config.yaml
n_layer: 24
d_model: 96
n_head: 3
n_kv_head: 3
head_dim: 32
d_mlp: 256
vocab_size: 2048
activation: "swiglu"
norm: "rmsnorm"
norm_place: "pre"
norm_eps: 1e-06
positions: "rope"
rope_base: 314000.0
rope_fraction: 1.0
qk_norm: true
attn_scale: 0.341
bias: "none"
tie_embeddings: false
parallel_block: false
extras: ["some layers without attention", "local attention windows", "gated attention", "capped logits"]
init: "normal"
init_std_qkv: 0.0704
init_std_o: 0.0102
init_std_up: 0.0704
init_std_down: 0.00622
init_out_by_depth: true
optimizer: "adam_atan2"
lr: 0.00237
lr_mult_up: 0.735
beta1: 0.9
beta2: 0.98
lr_head: 0.00555
grad_clip: 2.0
warmup_steps: 538
schedule: "wsd"
decay_fraction: 0.685
decay_shape: "linear"
final_lr_fraction: 0.0
batch_tokens: [8192, 16384, 32768]
seq_len: 256
doc_mask: true
train_tokens: 128500000
steps: 7287
dataset: "wikipedia_en"
Each number is 128 + 24 x the weight over its row's rms, rounded and kept within 0 to 255. Layers, rows and columns count from 0. Numbers have three digits each. The size before them is the row's rms in percent of the matrix's.

# layer 2 MLP down, 96x256, rms 0.147, rows 49-95, columns 64-127
100:123112134158129080142086153127081091150144166068157141132144123157130101124139117152139150164123139080133112161130135091124135119163095090128146134075083150106109136125108141162174137153164093
095:096115110118106078100125099125109071077137128137164162104148102111160170109136153138123140127127127137128132082140148064113095177107109130125130156136122127129115108113140100123115148092126153
092:150142114172155125128129141141139111133139141133128068156150137119162140148160112104123156113152130144096120133099147140106114132167099067098179079093119153107119117106112099101115137126149094
105:157118095152183155150096101137163112127121124133135116121103073102073122102135114080151117142133130122092096112089119134078115106126140079075108156148140136151080176131162132149132119120084125
095:103156124115118106100123151138082095164147065158125135108151147156151133127162097124128110129127118130110102132131149140157147170139130139122134116142155194122123075141128134129145152110109121
098:119118108110097190112167106123113153164146124104122149135123098114111153157148106116122125143107109124154162135154132100099150107112131096107119114145076161112167113117128117118156131119089156
097:137156108117117132121144157131116146134156163179117133085165165151121096123184113119110106108166113151095128125135115121131138128131165112100069142108090123138091136141098141160125169103134142
105:143127130167138164165158104139135161193145099089124100126163090130099125136134106176126125133135083144146087150128145124191128134163111142173130145149146138145113117131168123068114152126148134
099:095101160105134121114121158136122140200118115082145116138122115094118141139123133148106132144129116108126080161108096103131133095100136167151106167186092107086094124136147126101131121119103135
100:149149130079175122137128136123154123096139124111139133135167120138116110096149131111145124122144155116136101106150169104129152102127146147122093156131163113147138186107120062152144129083166160
105:107154143164195146124123119114141097116104107122089154086128178103147122140110158100106183164126094141133112153120147125114165122069111096119120122112164136103158105102168123139146111124151168
090:108144188133150149085126132157078136124141149132079169106138103122140106148143150119116130141122111137124165120081083125082133132124166165113101116089108139166096199126085115150097112138094137
109:157104142132113137144133118078122114131123133137155154104125116114126110143120100123145113142108082096113100141112113141140127116145106116143176114131084095105137113160138136108102120121140153
105:156141137107146149126172113147188094120139107138129141166185099140149119132099137137161063175084135126127138161126154133154155118124125116145132133190149155130105154105146116115177133117150119
098:129145135126126122154140167100113135114116097133125134125097143153132124146120118111113132123140102130126106116192141092116147120118105126141144092151142111140117136178137115140078137166122124
093:143117144127082109137139092106129160132119109161146149078131141187139155108140085116160120151067152100126133150114141108127099127065091111119147098139150141132141115137117138152128115146102133
098:134157127133135134090099118147109131135127152116096126101111143077188137151148129126121109139121117129143127151130148128088101103124119135108119130132144159161081120151147130100081074093130089
101:089102140111160105175123109075163085136191162107105115194112122096117145103122151097126128141146138138102101117100141119140141126160115126143114136119165133171182092108130142166137110120163141
097:101139143113104082142173125158119137117144155102157116141149077101110130123140121137120108137118135131140101130154139110107117143106159147117135103122173150128143105132133107132181115092152050
098:125127125143169130116093108178129177106126135166140144126158133124108150087085101114122119111064141140100162127130136111138166130135141092144102110119124134075131146114126120116156103130132130
106:096100155147101140137125122109085130126124135119154126100142146152116155112095122126164105200127145109149132158150166144147123117123129145139129140105102138151149178133136143142111118143136131
108:085098142159132123111127107139083135123141161157116114127113109159125133148147141119117137114121125150157155100172179139121146114149124094134104094121113149121132164119096175157084127115131127
104:167155103144133146070103145123102111173142129183147097102124125114109131127119119148130117149134107154203151095114120181142122166138127123124099122128131125144148137149161130114157146121108123
099:156142141167101119119135115109187109131116130179156139188134122133138122160102110113111136094130094103088151160137152130139137134109126120116121127136108186135115149141134120129120148094105191
102:104130126088143107113134101123139099185132099106166155073130143135128116103151120143109132140108117122129151140103164130158157091132126093120114127132120156119102180104168115104142141128113106
104:147134063123122149118119163112115107081110087142137109151132153140115142107125124109151135095129114111140124133111139145114161088119117086118102154121096146156145122084140170141135103164125162
113:116122128127154140168087111182117130147092129147094120109081139127140126098089157142113106063141118140138104122101069121133140155148107138150143061122140152134065160139124103099104114145092151
104:127162174115107098119099169139109061143146133147115112138119107103120110153139179114112157135122132119180145137164119106116151114162144148138125160124135147155136101082146117111131073126136146
107:156085137135135105101127102105125112134110130135143141122103113169156155131130116120111092120096165124112160109150145102151160086112133158113153117107139063103102094098101183123104135107119103
099:127095172153149125172078136112094087143109136149117139125155137146120133126151126118125097115148061138104122135063074118167095157111136137093134192132103102139109052114099172169176103133125162
098:109109145129183132176139132154112111115121107098134160114176119141126144146084142131103119143152125151115127113158133133190140151137127120096126151131168146092081110104098126133173145148172151
100:166081111168127148132124124146141149106130123154130124162149144106120115130127112144129113176115123113137088116118123125145103144095157134149140120128132134169122096135153142119187155117144106
092:135125148126164112132120148130126118116128153131131093141129142112135122161145143123142112149101123164087120157174141164125123117134140146145208121112149124133127095131155132102097130107135105
097:101106117110150110150088136136137073117132169104130171167114125129089142142116137127104092125117154091119116081136090131140133119109123151126104153114113132144156070163117072160125149138147088
102:098091132160157159122104151144124105117109093131170114064106144102170118115138138137175121106131053158125112154121127108123145079145116093145145152148115160084140111127145129102109143091092085
102:095138133097108107155164145160135132112120139109170154120101095189131098136141129139096136107129139158136137148108115110120137109095142138126134128132113136168155161103143119120115109095106160
090:111113128149119092173129156116127111126123178148146084123114138116167123145179129094122126138147145107152121129121154118102126087133138083158143113133160142133110139129141132086124153134118133
102:125110071122121135097147128106125151108134102127096140137135163137135151157152118095104157142141026120133137107119114111126106142129112098151126106126161163120085111158129155134161096072130097
093:136142139115136143135113116134147134139105120130134131111126132109154142097111109150143137157149133108131167121141154126095097097110112139149102104150096156126112189099120110156131132114123114
098:156152129099131135108113121122139155122095119141120075150148115112115129117171152137097144103093146128099158131142104141136137147122119104117124115122120148118127148131076133142136091147104101
098:076126103099142145142139128118147138122130151109088114100149133127130115099079120098158102124103114169107150146102084132116153120122089111138106148148099206127139099116124121150140104140145148
095:179091044124148119198132108114183114127163101133143130155144164068108143143155128137154128111138114132132119135129137145147111139178110140110115153163197120088132119128109100104082142160118123
106:095145122119118124064139127156123139136118103133115124087129104161146079145098120115172117107113163124155159099100111125097139171114099122112154134140133147128135122169160064121141099135107117
102:156136139162104094142109127139145166101140138121153137159101133199120128112136140125117153142144153159167131119081139115129125164142116161061136106121171136105068107115127113101114133088123122
104:154092102072104159094105137163146109116101087118129110138091132139145092093121104121107119112173144127111127135154140125123145121154175139117145147149119150143131131132146095124117112108111112
111:126138148106126112127122134126132135113144159147146164125142146168122112119162143146139150104166145110102101170132132140135110142124108178129116134124118135143129167144118098118107122112129140
090:135107102130136134142137148139152152081125094132128113161114097150135077129143107128144121174144104115140120103071127147141166148131118071131112102150099143147137133087184143226119129086116144